From a checkpoint of a small transformer trained on Wikipedia.
Architecture: RMSNorm before each block, untied embeddings.
Training: 201M tokens, 6128 steps.
Each number is 128 + 32 x the weight over its row's rms, rounded and kept within 0 to 255. Layers, rows and columns count from 0. Numbers have three digits each. The size before them is the row's rms in percent of the matrix's.

# layer 7 MLP up, 640x128, rms 0.274, rows 376-412, columns 0-127
104:079144080153112179113153132141128138101124179152170132130183104110172212120129139094105163125165137129134118154136139123089141115151123160166161190084158055150084058197137114177119151125126102131143150168140135104092129161118136182118141166106142070138094114071162143154134104112122121138161159059069137129146209121141163146094079097137113096172098058137151105166120086151163128097096
105:087074132138118144116105128156124120094131128078105117061072133134141142121145117097107083193067127103133077086185133094205149139137109125147104087121111136125155151110149194187079123115117129121121128100113162095122144133132180088106152149148149085079135146149083064115095149078132123113116065109173082169139095121120123169140075125096109057117095153093143070167031133092112121149115
103:185146077176186122159121147135113113182163125177048120168135106123128149183215095153160134155149084089189103141082154102147113156175109101122108118087128114120114148126087182130170152137149102162096128118154159100107163088158098131082159178105126091136053095101164194156137139139088139169128156146089162056108188147162131126148110101118099146111155128151100114092149108141093156141156
097:134193145113159143168129098109097053095111169139168119110125170129098116092152151078133104138145163130096142143124097142192053107151167142172105160120166144084094176142102159164095126138147100098136197143097154108094100123109099134184102142049087092164077092097142143102118102165102144141135122091089108191107190136126133149178116127170145146135125106116144108123094114056070074084168
106:170138103093121177123101143107156102113160103122144090130097101170105193092142149153148197118142188124077139124177107107130147080154151118166127128094163100109147093100175117158139138114081125119111098140109130211097113099105134133139138137147135156173084129140142126079111084173150072131146170150124133179082139103171177077140170149076086113078080127104155156079170209215114122149119
105:136137139155135115183082121115169165103089115159134128149104129136081138131156121111141151205125135140099173102137088080155128093133124144161161108151149132175203152155101154109134115134129073085128161153124173080125139139131147134092157098152120103064103120126155091096078117111129166208092108157060167108154111165066063148058092158172087201122096139143122178060138168098131108137149
100:172188145110097117113172096126138107117096132122145130097181151117116116098155154140157117111051178105162148156144086125139089153065143125152133117136135124101105074150111084187146152101129102056166123129123150184123134124109159104156146100115109177112148050105158156101140124173130196179140214180115116113101130089095150163124188126171170105119134099169093115085183158199119168112130
087:124043106148116116111157127114122195117138069117130049124137107100120107123131072077095075156095140087120124111123100134124159150099127175137117134077171065113172099099119108173103151170125101138143167115091074133155118155113144139114176149097129109139101045130213140118098133110159109106151114077111148082078149097053144160076129131146106114080124163162170164143191091148131136159152
101:110131153135098147134145164115169152086102135126096071173088172129131131176085160064150097116119132173160062114148137142170063114151155177192128121095096138145154154104175081110090084091163171166165082148105106152169098171190116098137128095145086084163178146170112102120121126128119104048131090104149135128138079108149173176141122087108123117148052134137133103069128145153147091111114
090:158127100153144117150213088138168155148105097114144146146121120141101105155169135161126146144115220173148154113134118146134098170110124147156168198137084102098172148084132141106151119139139059104147171116095097154094179104066090129127219114144235143105112079116088132168061120162087158138118148171140112177119131117131148147116149153126152121157168076130090145139151164125091109101100
102:144139147148098131114151177122130093133112080120104162120180117151143175123092101196136127102117120143113148194083131124199111137126159145151138140076167104136118129132156075131107132175149171092120105182149142108145183169153126147158149162024136148073101143145130172151168156164137151078102116163128094109144138115145078129159119136127165059069153128121090164102152090124186030144178
105:110180086103097120149099180104107128129164108143162209130111130126114114113134149147145139189101163168135116190118112160107107150070137104083119147105091137151159103133132153131132121135180129113043117110180116117095064104032128157099114146153106108178136103142146206150109122122121115146143174145163121117151123174042077103113082151204136121073127125179140105120187115152142091126102
096:132077145126128133143099098135197074176141220101154142109111131148124141105153099116106156201082143172143129115097164137126079123073126155134196130180174113074131104169135130063130207144162125180163152133111115162119163165132112122140123078128137095133201113084165131105115154069178166121134135103113124077126175091148168140145105130069151128137142095123068112163152111135170097159140
101:105104186170128204134214125157146128149132146138069118134173118087159144175112176147094115062143117099163118132085125084085131109137147148155126186095181075148107175140084121105120110098151132078092113096129127120185166140074095182136120121108162161117133161119118117081103099121158067096150054126156070101136114162140074171163108126207116144107081108114159115119131123117153117099112
101:184133117135194145133114092135204097166125122117131131137107146164108117034097144152091143148141169166118110129164124054089113143116128110093119129082101161089179118186114123111160063131097078158114114144129119085171109116132075171141076158102095136105150108126057121048155143073120166170145133159100112111129086131170156135173140181155141131140168149190182109149156107158173128137133
092:058111158061170102148121173137123065155164111145124128105145099117120102124066138096121133122169122147098144132112104156076118131106102140126193135135172224133106106125177095131133175102140112103199120104085082111144132103137148096128127103132101141168124123158149092131118105107055146143120110131186057161100190123194162145118114134086195083176082162156129133148140079163149102151172
102:102090153127145066118130151078142122156138117108112131131142151138078174113112160167127159177079165116108150091168102121149070143144168103160152143155111140141155142124075169202088110139067094113194111096114111188146122109184099087087167100143089125097090130087080139077112132189165174092086153076085110119145147123154142105073091167104081067140123104140071105093119128150104080133129
107:110135120132141136126147146131179145128162076140069192156119154087200093163134160071137071132126173138148167157141100097125052143177132139126081190158139144171121175146111145121096128119127144086186137132130151101098155099137090121164180135085182099140140155140167136103125109063079066090098105102084125143100083105115102075178144112127132116120098120135142178146055126193101126158173
108:138166147141157126087092133066087082137139144155087138182090104129099139187105107109133109148133142133113093109189120099133180160097112147116086146116125128173105150174113142167150151163102151135063047206133163152150122123089174145140127114134084064118142032150139123184133177147113128161117083105078134113158111129091145102071123153114127155165085204134112126161087070133124129114091
099:160134119162128067124129129174157074122076136151155111135120126169186147117164138185108113183110143076062100136059165140095149123111141129109080129145121106094148129139137110124171139131082100197127175162081134133048108138097084138125099131137103117127121140096182117130127179114093099118136203136073167166130065128123133098165075126175121186171199158168142106168150112094085113140134
100:108172152119131096147130141155142122172104122084142176035129093105129096138090124123174034075171138055063124097132103170149125101145107109152110098143070114127141129140137105184178174124080102165057176164111109119178166118160141165096101141128116122083165122142134137162157117119125151110148096119114149163048149155139164151153103126101161148163063123178107106100132122091124107184124
101:123172132116080120131129138163126142152089163094139130169150150117165139118088140145154151081136158097145158161134127173104117115132057089102099112150201110154063133123177093128092156120092162135071148124166089111093127178158134126191103114147089105098108128058087150129092152191102115146085101188121107158098149170073123128127186152131094145065219129113177128102162161185102135106114
101:158147194100144126111149132106095116171132108127141191173137202118109056126182116145142146157122187150089140105087095100101107103110123143128189167142191150145153125145108102205136168195135159106125103146086128086082097113133094157144148137114132132118119071095176148065098121160120096065136117097101130160124135083136118152065122119148112212108142097066100194115104157115144140114106
098:194125133086104129147130199185169135132098110150077134132201130151144148154098120159201165143086174134136180136076102163131091083067076133110122147183136145099090139135135113131132105226138107133176089089118099113155127090038159141134161113120098111085083119137133136149158124129171139132129115152146120162106123139125166160075078152124111090159125129150134095126084150089177091118070
097:132113159137141114148153130124085121145109113162114134120173165145152142103160153161080097099077087118165109113123080193136109187083098083170082101126063182158083122078146164134112102154124102103185156105128196092089160095177086145162114155130154141139128149104190112100105150096088114090100136152176099133082146120131132055129126150101178118075137153118095068075156110162088108092183
111:174073124096072119124142162080130126151143106168133081131115098159129081102124077146086141143143086103125130115144167168142168162127101076173105132188199146136100112170116102082109135158067163081147110146052162117128120083134187154117107133156116117125146096148157106144148115065149136120161116120161070134129095151123141134074157188139134079102158149205108120183163043096130156105105
090:137147137179144071151092101130152178184120068078125112158129135154141130197154167118158080135151113126165133166107129176106069119137139152149084076086111102078137116098115122169103115113100173134134155147077093117190152177108104125139120223122081170172084133154135127090197133115133105093205157099151104146149149119126121147142165060133139113184139133138106141183143108103119070152104
100:143180122109090121152101165108128130140080092100100180106121120106136165105151179139123089187155144115137101088106166038111216175135127134117079153092130118132167138126093067109177150100082131094105122058191139083128138077086132168078141198149100142117161128144138102123155096093126152095105153143123156131121087130093134106112083137030136113107155127174154144155119118129129183165125
103:181118117086146141113122113100110179097153147115214134155138118142074117128112127128130124193133144109090172121120085108157137122092201148182146094111119082157096104104124110114136105160133130087095116109155154081147080178147070120202119080135140124090118098168151102158176092194131130070093161121168091128157148114183135077168086129159116161096117132131108077051159193124137096098106
097:150106180115138126100092148114135120177097103112087175141159109125126173143156138141135155112112154142155098117121170094081128136168090126136115126116094197183106137101099126066169103107151114075165150076183135096144152135161088147069115124097155162102128158061133051164121124172122106199168090166176152162156172157092137091088129141123129138101188118041071086119125128099151093125098
101:144140176147168154089150102153102154125176116124150125125152150123162151172173089090148076121108157149168177160160108145107146083113063168110126071111093133070143164120109069073076084150155134037143116113133162119064113118131119090129092183127149169150161061130113109131144094136097100109123122161131128132038132188176120125142104162163146110147176081134144109110128145059089129147114
102:078136105102109128104189153121107145091156137131179150090102069166116151157097159145103087129108139096125146137166083113089083101102142181132101152149127132105112135106098196192142161111158019084092139142079133100117091138164196140114139139135158138149121156162132160082147093183094064152132080079152095168142117131116131128095139107073105146148065096166072100101087129121158158149154
101:134106179109159087106161111147138126146142168097127094172179108149135078149110145111126120169121105114148179061174118127143111124109150087142103084157131150088117167176142129093117104158104145069134147113033068077111085082164152111106139143184132135118138148116131131150148138108113065080150105105130127173125079110151118119078166141093121092084146109180123103185082020125157077117081
096:088141125169166163142104162115121138130066139189120124122158106122170136129125111134096101164166099125098124122045134199119082139107090070159165120122147142115147181185155104166128174086116081097124159114086139159116143157139125115163170149145112103085146109107141119170152118060158114104115107079127138112042123154078135128161147060140108093104063156126154127112129043183097121106067
107:117095167112083085094132142150135174111173063114143153063138120147158120105136118118157142163165148104090096159110147125072133101098135165104147172062113117055119157120165109101131142085143162110126096158107157171150099115140018163124146135050151177173105103150112106081165103098140155111124086111169109162109136143155141098121161162114043114122191124144127082107138102127094135187160
102:097156139116118113142122194133117090098052128190165083112073150208183169085151141134123116145136166081159163140158102150148143135070045137117129100114150106129138108095101151103150156108112091125073091145121116187163139111111130133097158111104150120138153092094113171129103122098091140139078155169087146079190048147146071096157079091102151176111103171142119170161107118097134128140146
094:157121129130084166118141155147085122123194159150162113135107099075146131097158086136123113162104097145147102153071173043135139062147162074148126146072143112155144109113112112137163121178121085131122186130124107075105046160185103149195128125134122104114147130122153142097107147170052111154088081131059131105164157165120121123097153117162108073096160154126130164122064137177149152180136
# layer 7 MLP down (transposed), 640x128, rms 0.255, rows 376-411, columns 0-127
108:165189113199184137109080135122115112123142159204170097085135088146125177133127099136189189148144113101135125105137122149211104158135153161141085172101105192134126105128109090130111143086106109129107091200188139163083209124106151089159143113115156105110185141135109121149137137130086109139092160078129118136147128128157121132069123195135127064139179151163122082135146165166138143128099
103:110147104114100126115131176101065102143158141148124112070073110173119143084153148066124134137078156090110171114104138074173127119124110121135162142156101161128143108195200116115173118132080087151146077142146104121162149123196149120066124185150061101104061126142126108135178153128176117061126104062154127202097123129145149128094149163123142090173130167076129127120072107093140145133142
100:128074152110143057176123114135121107128135117172095124143189131091129144144111123106131115093120143104109087116184132100111184150121226135091102107144142173144150092173083094156199139148143206174125135131160117151146109076122113118090136071136148149199128132135121165127094173122157157142185182141122153137113196116157053186107134135108157122111082091210141143125128122142116157158159
101:141097179101126150104169148122135150154087134145080094130147162111107133118131164126058144106131084146133132085102159084143042115111111103137115119205111165140169105158092099124114144088124151174138056103124097133202073128140208173093162084120101138049126152112107081130120147108097130131167188196206100130151159154090125145119092115091131117094104141157155120077099134110158125110119
102:165100149137116108127140070109078103111160079130095106133147154090187176126141112129106124142092091161164178145139093102145109123129124155065126164139137078162126179132062120079147110159123113129064112113129162137139057151130180101088151150143179138151135163176159080165105109139152117144109182178139099154047180109126121039103114138160076133064130158157095146100135143154137112122065
101:167161133171121152118144089159124174152088136129107125169100111034037082131108075166129105158187129140060106113084129132125132183169135083121202143120189118145134081143133080105153175147161116165130093161145115159167147176160144125136141220124087133134149071109065152115160129140163125158143137127089134173154125113130139100130183115105089156135095138154141122186085139141121121144121
103:098163159145115113098174122107063140143102141143138151100136142119224158125139130114093151157161102141138064143113135123140080123059103088185091097094153102162095152112149169134146176082165160131125186115121104151078115132120175124106167142128125170103145186155150159129068109115096136151163112129138159143123160170135090062181150100128178092143158080084163084066121096125158183148066
089:151110139086081172165054145125094169131120149140114168092077138147155093148132182124152152125159131065172178158144138075154135109173187151059063148119117139176153164126138147170161107127147145131113185177164189134131158144149146182120134150125079102135074130135137129114182129142162114109117191127200116114167086127159094159125109077116160125073123103141077141170172102097102133157102
096:160172175129158107135173189161104161133145121136075085109182169171123144209099129129047156165155140173123111131153164163138144114142113141067146156204091202125109098141096136130094152098119092102088148154180127145178040118118121123102123109099106105117137114159114174163096123125044075110164129127154076149108159107159149162130161121124117116172125142082090122104135127158149136092114
097:107129172182120089139129041140073090099157090104120106151145089145139164142227156171125136107153130110149129136085110156101178089066085181161137137138091104121132129119112089104125117068133094117113161114150181174109095180069104154121079132148143104149131122133111109114109132176091139121186179126130130091098130157144121150140122041116140159168179155123160128134156127142162181119046
103:133149099092136112148117137155127072146124141181153166088138133177187189115166112166122100181085147098047110133128161163102105138121151125146120140140147114125091135143186162160098167121124156109131123094060175131116150136053194146159122110109107172130171125175081175137180117108155152105138207116081135117140099106085166053105161185099137098090159105105174143161131165141168103118103
105:103168151093089088142140125145132130133084123113120176152153139078082166124060120134140136168109149169118123153123068094144178155085116112132148112085154065162148156107090124137108108096146090135133117109154109084123137156049181124148130194126120121141102131124128164130101121098076126143169205147177127185193118130139153126119119205130117149060048157125157180162125103053104166141105
095:161132143147173092150173072098183117148110089075185119156124107168143147152132126099144197155171147194116088111099131162127140133120138087084129155188172168138095069121123123128169181129120129138099091094130134140148035094131160066119076136156131126071111156146135139104158085167129128111147083113096129095158158094094142165159162073118184161189127115143071091138143156115084099109149
101:092178155084121147166124185114138144153111130129193159094101163121151138133120141166137121137133176158177152140074126213135155159104135151182104181101162116114143118173105149082118169180104132159160145081063116079036144137150075140141142126065095126118120142152077149162168133138162125160040155090097184123135149151114062073104124132167131148116139141124152139131111118167093155147115
100:102191190108142105165135148106126130120125176214193117073128100110158126150140047199135174148125151121130102149187121141046166133139143123104132109105108092179119137146134200179112155073103155162148103123159115126155167118106080164148177164085134107094124121175107133146110123123058085146147110153068094185139140140095107123152136101121141157106135150091141127096109147102131107159065
102:164087071103139147101136165159124189144087114068115134128170109152105138085084144120131112068141100151125126156183163114136109173176165090147123103122113100118139106139186097062129147177167119126120166169157151189170166150171144130112154137091169151162135050098134158132133185082145106162144124186100169155154086137190131104092105100103089100089190153146131159158138074098131090164120
103:148153182125187070127162090089127141169141058084150133154108137062075098076139105133215124091151105140106136112167162102158105107159117155169124097173128147131091203119137157106144146126127105159121160079161164191090126116080157151117154086118113059101116114155154102160093175114105117150116138116143144084104101196104108093131099088131145139130071127146132184096128197156140115094145
109:115089151072120069137074153139131182126171060172112142081173113121146082108172174127188150175118187167115151178142075141142121103132073114140082106105155152108067134148127114129091093109139115186103137116155084142124111111096160080132171117195157104104143150169137112107089137173100143085123156144142123096147108118087091120152180137130127166183115114082169167103168181133156134079174
107:073114120132154127168104153098088141118076192163118183116118196092087142153121143126152131068152108155067126086210132099173126116114127171154098209115153179015082139116117117119120176129112132187116130140140147141134180165202145136121104140148143102149148113136074140156135110103153104162155130104141107099166145135131138124115105102077059142168135181120117137165121088110110099102128
097:105092102107124117159137119134145057121135109099182111148171141135112174124137171124140131136125190066137141093130134079169102074158117155192161188099126147064117122136070180137141089113142169193118120111193102085142119187151167143100077154121129139113067185148161143161173145158090115069071177162095118131110167126204139132103109150152110093089108149141099155106087139129115160138131
096:134168088184096121152110173123059156067128128200115157128197105136127137128186124142141133146100106149103084125149136136098118105098172105169190085136110107123113129143116116140119094177207103093095152093134152164108157182161119121112085151114104174150064162151118141137149162161124107111078152154083056111161113085149196044113126120061142155098124143151120081106117154154138139138100
104:152139065176080160193084107107153088107204163160148155161125061111146123111115092125177106145115166142150103125167116147089145084106144130105176092121158095114098118193129154122159094162150115155090215161164094099134121128080131117123085123193124128143179147136130094087129070160113106151114131154186103095120144137079165148094172124163126087167161163124102102074178152128134111126080
097:150126196175127181093144091133141197127113169170107143135183128109160181167100208088197126090132147138069141124135143132103138189114136124122151113115114173130121102095192080092099154153156152134123188153146121095088115146133147075100104120112190119106166087171095128140159104082132125122081124176089119075100116079129157092079157156155115111165138176139132129165130180167081109146107
099:193124126130125085173131210094122130148155109144135181193095135151171144149165183133142130156139087115130092110120125157063181170106111126109105079133091130107115102034081106153145107153132123123086116129092093124126111117061127139127060136129134126146138140164169229107138168134117130100189122198077144135104159160091113097117160184119161122157123155123119116117088119076107110143179
092:182096095133170152050087154194145132158111155111110058080157125176123128067118146132100171160173105108138139184112168108138130118149106167076207120113189089125174106147140153145125121066132078132107060124137090162120105136113174142101128119086154150137117135155147190158168096122132163121159084112124165130075107102090164167159127123114088115145132131133152128210131069115160119136134
111:126097129136098111180146107078136178147140128152146143124136115182147070068221129187130119171167145147119131141153204059151147129158130113068123111089119107076138135155117129134147095154143129101152133128055195134139152100085109179096150079102162144149088122111111082088126120086075167141142104178155168092136098142119119145142132136083165069057154098157096160110162113142144091141090
096:117137123083140102079093139152076116108081115128093130129123165142109116134170155122087124134165148173151095158083125124104145193096082091068141173098088184175073155099092095100090164186064155136112108023098115146162122120155108102164112151148089113126149127096085116107112104100121121119121140182146090180112167200172158109155079127184114120109176134118122157108114127094150082162107
098:079160172175095101164130163101130138158152113099146152140147033181130127095122112087120141152152117075116143106092135110088135099168179088107121157146158165118133126097153123182124184130140174124134106135102154053085093132136042073111115151204074138099162064091080157168105103141127154066178100103110098164154102102143113119161142106115165072103121102122095110115148145145106108096121
101:109094139139130133080174118063181107153056108067103074109128084120057180140103077152146107073099169111162074108078152154167148092137069123144147177162075095116166114141117159098179138111121119099144118103105100154152176078114132092104113167149118075160154139141163173124110141123167136102140134103079182111120092110137094085151109196109150113118176081123142176128146141156170135134106
098:134119160125106109114081089166162054165133129120148166096081116129131075105129128163113130200092083142099133089104191108138156106140141128178094139128154110167167109091213098126159155154156142114113177142139186152112140081152085085064164080116133134119129093104116129131075145111164116133137139132151086114152129059200141081179132127080154113152095070159117136137112072152120202152104
096:157105147057083121158090091121173123127136143099091109110151158051080114118113136078064134141118123140112152167052083125094154132161123081118148138167114206091185092128142149094107125132076069108136089163092125115122138201126167150152079094107107113139144109093112117103155165165064116139082161137188154095088147155141170120205142118133109128104133111107128136197119157120105106092128
100:157137135039134111167161118148122167088155096112143177115086106131152111159174134111139086154113145191177184122126118118163102122107094040096111156105185103166100177148132162180119151136149113087138129111109108122151094104113133157170120147113129090101128120139158191180156086095055107133139125157170114151185121077162142117056121134138121159155104126116130069147158077111161184180084
104:159084184101106120120140130074124129105130103147150141151145174109141086144112153086103127145143062121127142135184111085097115122058159124153084062108118133132123102081063144107143147110098165117098107102097097153089185172072134101140139161125080087134156119111113093135104177087168154122139153151106123123182210211131124130096142155075096105108112145121125148218115183124188099139088
096:126124167087140058111193108123125186143146091112135172114072137150121110071132130110181145114131118156142170148112084110105111115158118124104125107100171170133093098134113144127107174074135131208157107168119152110189163079131141146155121198142101117140110164158078192145107138110129146135120136111091134161172099155099127136098114115037057139131130185120067115182107162185078101104089
101:123151082116146163055172112095101141106133086141107161119091099129125095109148101121143118140156127132102120138153178081171070132122070165108162205120106125101169127143163087160100130194149128090138150139151114130121128156166191116130135060115153154081115102201145137156113141095142107044096121129118101087131124137162039092163181174119063122134167122081169150173159089155117140138154
105:151116129119147128139127115171154129169135136078139147159178166161159107094106119126133196177161129167128106154078128123150161145099177190123169137117073186106125130130092172132121108160122171112167121128089144101093136092172094124108069104121057166158090141125100105166158220160105185078208111082139105156141143155121196161122156106129115143121106196142087132161130175087154142157136
# layer 7 MLP gate, 640x128, rms 0.279, rows 377-412, columns 0-127
099:140117142178101104146177056170136087125142105153152146118133148173178149121185094114086128132120093190136118131152149159124081121159090146122094149154135141134180082106105061107118126130156153127102154027109112146087084118152068143113145119174128106171183179134170141127121120098183089123123148148147108080082166108101115170108110150207121104164129142062132050122100091122100087121116
104:117133130121156112174097130145143165162093125208108126119184165092161114080111081168106142084141153083149118194115164122141111111068102190080094141116149141133160119135147108155126082090091123113066115102199094115132145108121128150083121123124123081188128091124134144197107197109142147123116164123153143109088094099088096218124161150078094163101166093144084141121122126170127189109091
098:111118160201086104195107097105112077105048126107133059104071133131132121124177109067149068099138126151108095112122113172134135104190078112136102144095127111160131152167152089082119115145120156067164164168114149064151095137130115128103154135195137094131159154062163097150143193119179160120169129177140108105154189141123157135134108123110149122094142146144143052149139134083136137102109
111:148151067124155168085094079084150176133073113161169115123149126173104133139130152124126178083191180143077151134153086151143108047092152127163188077149106063116119132085102156131136077140097164125117066160110067187111167126125088175136137109128141092073097182134126086125143138075102097108149129149148162069093097146112132114153153073104101133135107118112129099106126178131143163132088
107:141172123149177161144098135091111115152130115096178123114159171152121156159152148191130184140109074160177110179115164141100149133092099141110156120148106112102083103108117093111124149134119156117099061126124123158089086121149223144062202138125164087141130192115169203155076132140191076150074131132122171106117135080141172112166157119102150170143121120131103127142081159160153186141153
100:117118097162104112125111139062120189130174124150086150155135159105096143118117066130120106186184098071126126144074117164117168157165168107134110123116118142073155116130107126127136128127136146142112078193151118071103134105109183126166146053141187127103165188122102089118117147141138132085068135069179147139095136073179091101183067144142114139090148098170164091130051157155114112158136
090:114109166171192127134131093094093079199108112160124169126145161159098122175139173115153084182137105130177099156104138112105077102135163163119088143049092154126110087088104137158120113120174144140109128127162027131142073070155140138118109149114130128077107140148179131114145121152135143102133115145128157141146176080132111071065142172113162070104148158107156167175147141065090079144147
103:219152130167124085164071084075109121112165125146189123137161084075123104119132102100188170189112124068108154150086090072146160107141115122108048088118137056103118111167105189090115075174114093105099077146129136149099130110123116146128097096088121118113184122104168129078123076146095137133126112137109129077133155160097107103102108103125114141076146098119100133150177157113123183140142
082:129163147119119104181127071149104133071097139183104121130123113134158164140152122115088134113162066100145130129064107195109144147133093174146072134134139101146114136200146107102116128134108120057094144135173120178105070159144089153112026093122081077139116157141162090111129135113112134125140173132112092075121131174148187114090148059152105094129088156127168070155101109133116140181075
103:139125159221119123128131160140107107109126148120149136173112138146101102171172189126092053122114119172118156111122181167100138121148110123185157184130054134123128165145105129147088095171116157131177171118107170103171109120065144158143115116138170097090119081190133202137145146106129131144136207040083094120146158150110149154186119130084135187150144165132088117117141158118125148162146
098:152157190162128189160090116110165112185119134196132144122140125150142094095079173125135131135092145109129113132177115164173075075122127102136121173112066109100136063157169059108121190104145171120092076099178113148093116133117208114166126102143112095138113149145165147142099117147059156103101138168121106122136177148122041095153071105151161140115124090098128113124154175111108108145172
101:124158159166066182160141148111112129137099072106113143091085180135154165138144158149156106094166140153129110070094156145184135091145118120128100185076146150133153175151165125123103073177044116105096127087139152089177153092113095167142079157139164091082095147137075142154113146207114086143181163210093134107117143122117105127157188127161131167142112128140113118125127125127102150058109
096:133132112148178109122205081138143165120117171161113141164179116081070063143135156186109137123126134085133120109130085095118161133169093157181119176144121195156152092149126114087119127143098144081165087089108142090132165121153177182161124055119082056143155169157120154122126178135055145126131143143126102134162114116115207193072154140105134163164137146122144166157161156127137159127134
100:192102108147109177149086134078111179096174099176028108105097155133123131156145112156153140154122089188140121102154155148119106152104105114103068170136113159166148145110158120067160105152192172120095144096113177095075107140165117116110126074158172091142137117104174144165145075076098124108109076097116178107061119128118102164126133150133089135129161122114173110056122116186131114118103
098:132152136137122147139106168120153107159126082146155116137117142126141113164115096097113193189132150195090151145068109126119112173169071093136156116150113140145111117096094145133121114123182164127167110083056136148122069114105166115124106111195116082104152202140100114105126154192174188178165141118092091089130131031161145096124095154136150133103119154112130104129171133192197178109108
105:093113142159123091121110125108089118080093201043190105075198094111067158129151140095099110155137159130111145143076111133101116039148089108149186054130073136178147147097143128094083099102077122075126121126120078136111127151130081122142153103117173151143154127154122116091149122124157108111123170113064154137134108128186157152169155123081155153129128171073119086117152143100150129169136
106:182143168134181090093104133195093080131096117140111124118158165116083106076178159094070164142119146123061127150164167208133203130159079130154167079081091137115120151144154111148102140123102114125162123132155115153129106095100093148138142124159131085119076186152104133116192157127172107113090143143105136134103141130125140131114117165101190130083172182106111061110103186108088183162124
102:197182148125187161088082144106088159155203063118113171101136089149150119092116086147122144179114197128101161080131121119126133127085107143080100115160121149179187229137131165149186142117128119114161160134143142119171087127110131094146100111121179159044109118103150146161109166104084126131127122163144095138131115134102117137102108171127147152095148045130126141147071168136108139158114
106:107182131168124127160177106099099073145094137080147110133082118116182065098063132131133135150143179092151078135167091168105118089147123154141094115116167079149099156134106116067148158136123114192146069099135166115080088136137115135151147119140109110128079114136160184107148110119088108070138124141173118105066095150127109146151143076143153202133160109166125160172096183151101153034152
097:126139135154136180136123112121067140098105072117152116147135133127181137100154105151073172168091103175105090160096097159070101174046109066103161136123136149121094123118183119167149072189194155118131101084152166110077128165144141105081148144112143174113086118122185144115092151134113090086097183116142081077182119132129114120120151094111137086162156201141093092124103160119125140101085
100:130165122160180104125107135146124097125168132185149139051143088125129126098111141174102123150201110091099060126183063055134199100073192141156093156145065132109174137156159159130161180198100127162120134156105161138121107117088104122135124111160093097116176144176138127179139090138080126111118102094096138087155128105172168141085127155143111091120092158091117076141104162126108104112135
104:159146134118150125171140129118144067127130122161107149094166084199165188140074157129113120148115120190150105151124086212115132131092151166115156100147132085146060128161189154115150180105165108087126093136108161150119134137144150132180143178175093167148101133109096135169152114138083127179111174166192135086040143116150107114150168127115152135186090159166133103148168158179150172114150
094:222153092137119122102134122182126094144112110112179198115134158128143138170133107131122115112183068158086125171138152178146131156078131191155130166115135155147155098122121156106133100107142103125061080067116167089151073139113127150109110174103141139156133141149163118191192142106098168127139101183107167122142145187149090108190118100149165115098170068107115125125134181161102106147200
096:109145149050136152128093192118149093114113124086125088048112087242102176124098150097163140195152116137175087140153133096116130145089166111133196143148195176142108088110132162141105058122069119063119137130095148140119137124136129149123141147132127122162099125108133117131129088175120182104168122150178135083148115072122095145117163169170137090104144136092120089115113135153125074122170
110:165070133139133152190140089117054104135123100135155098090118161162176180127136143085116140157133168131171143131091087103149094138175176131129166167108125071144063111140097109112109110142086126160078175110118123191222095114139134135106073145139193137104158120113106154163172147162111157146166137173048127137115158169134150080111140113115139158099128194072139103106174161156127101119108
092:150141177132140092132112082137146093059082141124088162128133173135141150152140127143125148166166182114115067124115160147102139189102142159142098155132135154127153164155084146145117156125084102120120145139116148141182137192150140179153058123138167161141154125153196184125214142097122140111113218180133115113137143076135120142147128104124102189155155081081180101131155072173134115055152
093:114143125098108135144120173148169086110191085140078144176128141130112095121094179154120142068105102130171161135183110162171179167140090200160088109104118124120148091112094103134111143080169074123109106109177116172151131138140184141049094076164138154120066136159145082073141112154128168094094127129142110115143149104111189149152134096082085094143100100070166120172129086130176154157158
101:132148142086151105128166108151183133143125146105104202154153044124108171150145162169147151124157148103153121161122110086124160120137152125126179129167099127119103111106172212136183070067086067137143135125101128149151137106111125131119130150061137087155134112142127166164134129230131133098093141166066126145122159126177145119068082153083119037153101121083117141133125125109110081161096
099:157096094095118106136199091134091111172147106112164130173152126184158138108144111105129120093166087092116088103140217115117094109105108079135122187131063096097139112199159100102152110170146145094095122186133153155181136173103172109093118097119161167125158113131167143107149121134113076170134094123063193092054153172132110145160111137116139104054135174170145133108142098134092139150121
105:086105162140129073124122140192141104145110145168114096101154110106166169149206091168177185125130213103119122147151161173115151114155099133132107068127144126126154162135120123110111180176135103094172074162189148078120082112122090131090106109064106153181118148166103156121126082108120150118155179150136095166124155165122146190041107103149145134123132110115142182101133093120106198119109
095:114159077092145130063149140132132107087159117171149117132147113084165154128090096146148111099209100168093130145201127185136114141155122128153087099107133180107115064139161163174140135079102153156137098140131073131170124161193189151105093165104180111115094179143158054135090136199108124142125067060177137134133120117122120137161142097100075161137094181145118140157116136112116117091147
108:108152168139184105211174127088108125135163125097142110102146113114141163105140146152167132099096151131117139102111202142169146085151196119026097146156124140145156152120152143134166107166108155130155161138138076104076093088200093098085069116124190142094094178126112132159102111156116121146159159145141163142099096140129120100149178157182138173129120083141193137127180165158078114142163
098:158122117169115150147159144214130100139091144120194093183081118154161194176166070210098115159154148096142109152126086131126169074136084164130127116151116096152196114137149175163145172101184106124098109090131153152156101135101105165145158117126124078149158118144177143099106113086136136170092117190142107116121113192115154095176081123138180079164100112122117130077134149093147132120084
102:130163122137111126089136139111136149218153135103065139106117079085097151121152174123079129114122090127102078135099170146144217106176087109182148178200155144172158180166179182106145115141169105098105154136113120146108107161099164132107177076142139134104125110177150152170135129073114091119154067164159109165115122159163128160135145155133146146139088038092160129109103169100145140126119
104:144091154115136137137109146137207117133138085165100131120126141163076127106167098158138124115136073137101132196172145224171099065104145156088107124153112115119124143167105160124142135097108166100138072162127105163149111209157167103046105126141139145112097156093196174153121122110118133129123160134107107111093086082095106205150179142131132152102114083160128139116183095121083055111123
092:102186069113118062080180109107067083131067121118113088172171117129157097133137169185110167160120127112148122129112145108125129122140119155147167117144079118117106135121149088106096126163113162086235082116125182174161104066150131120130097090147138144130168120076097153145168161160134192145142199107111133123164107174105149133178096083155141140136124105123136075173114149121094175080103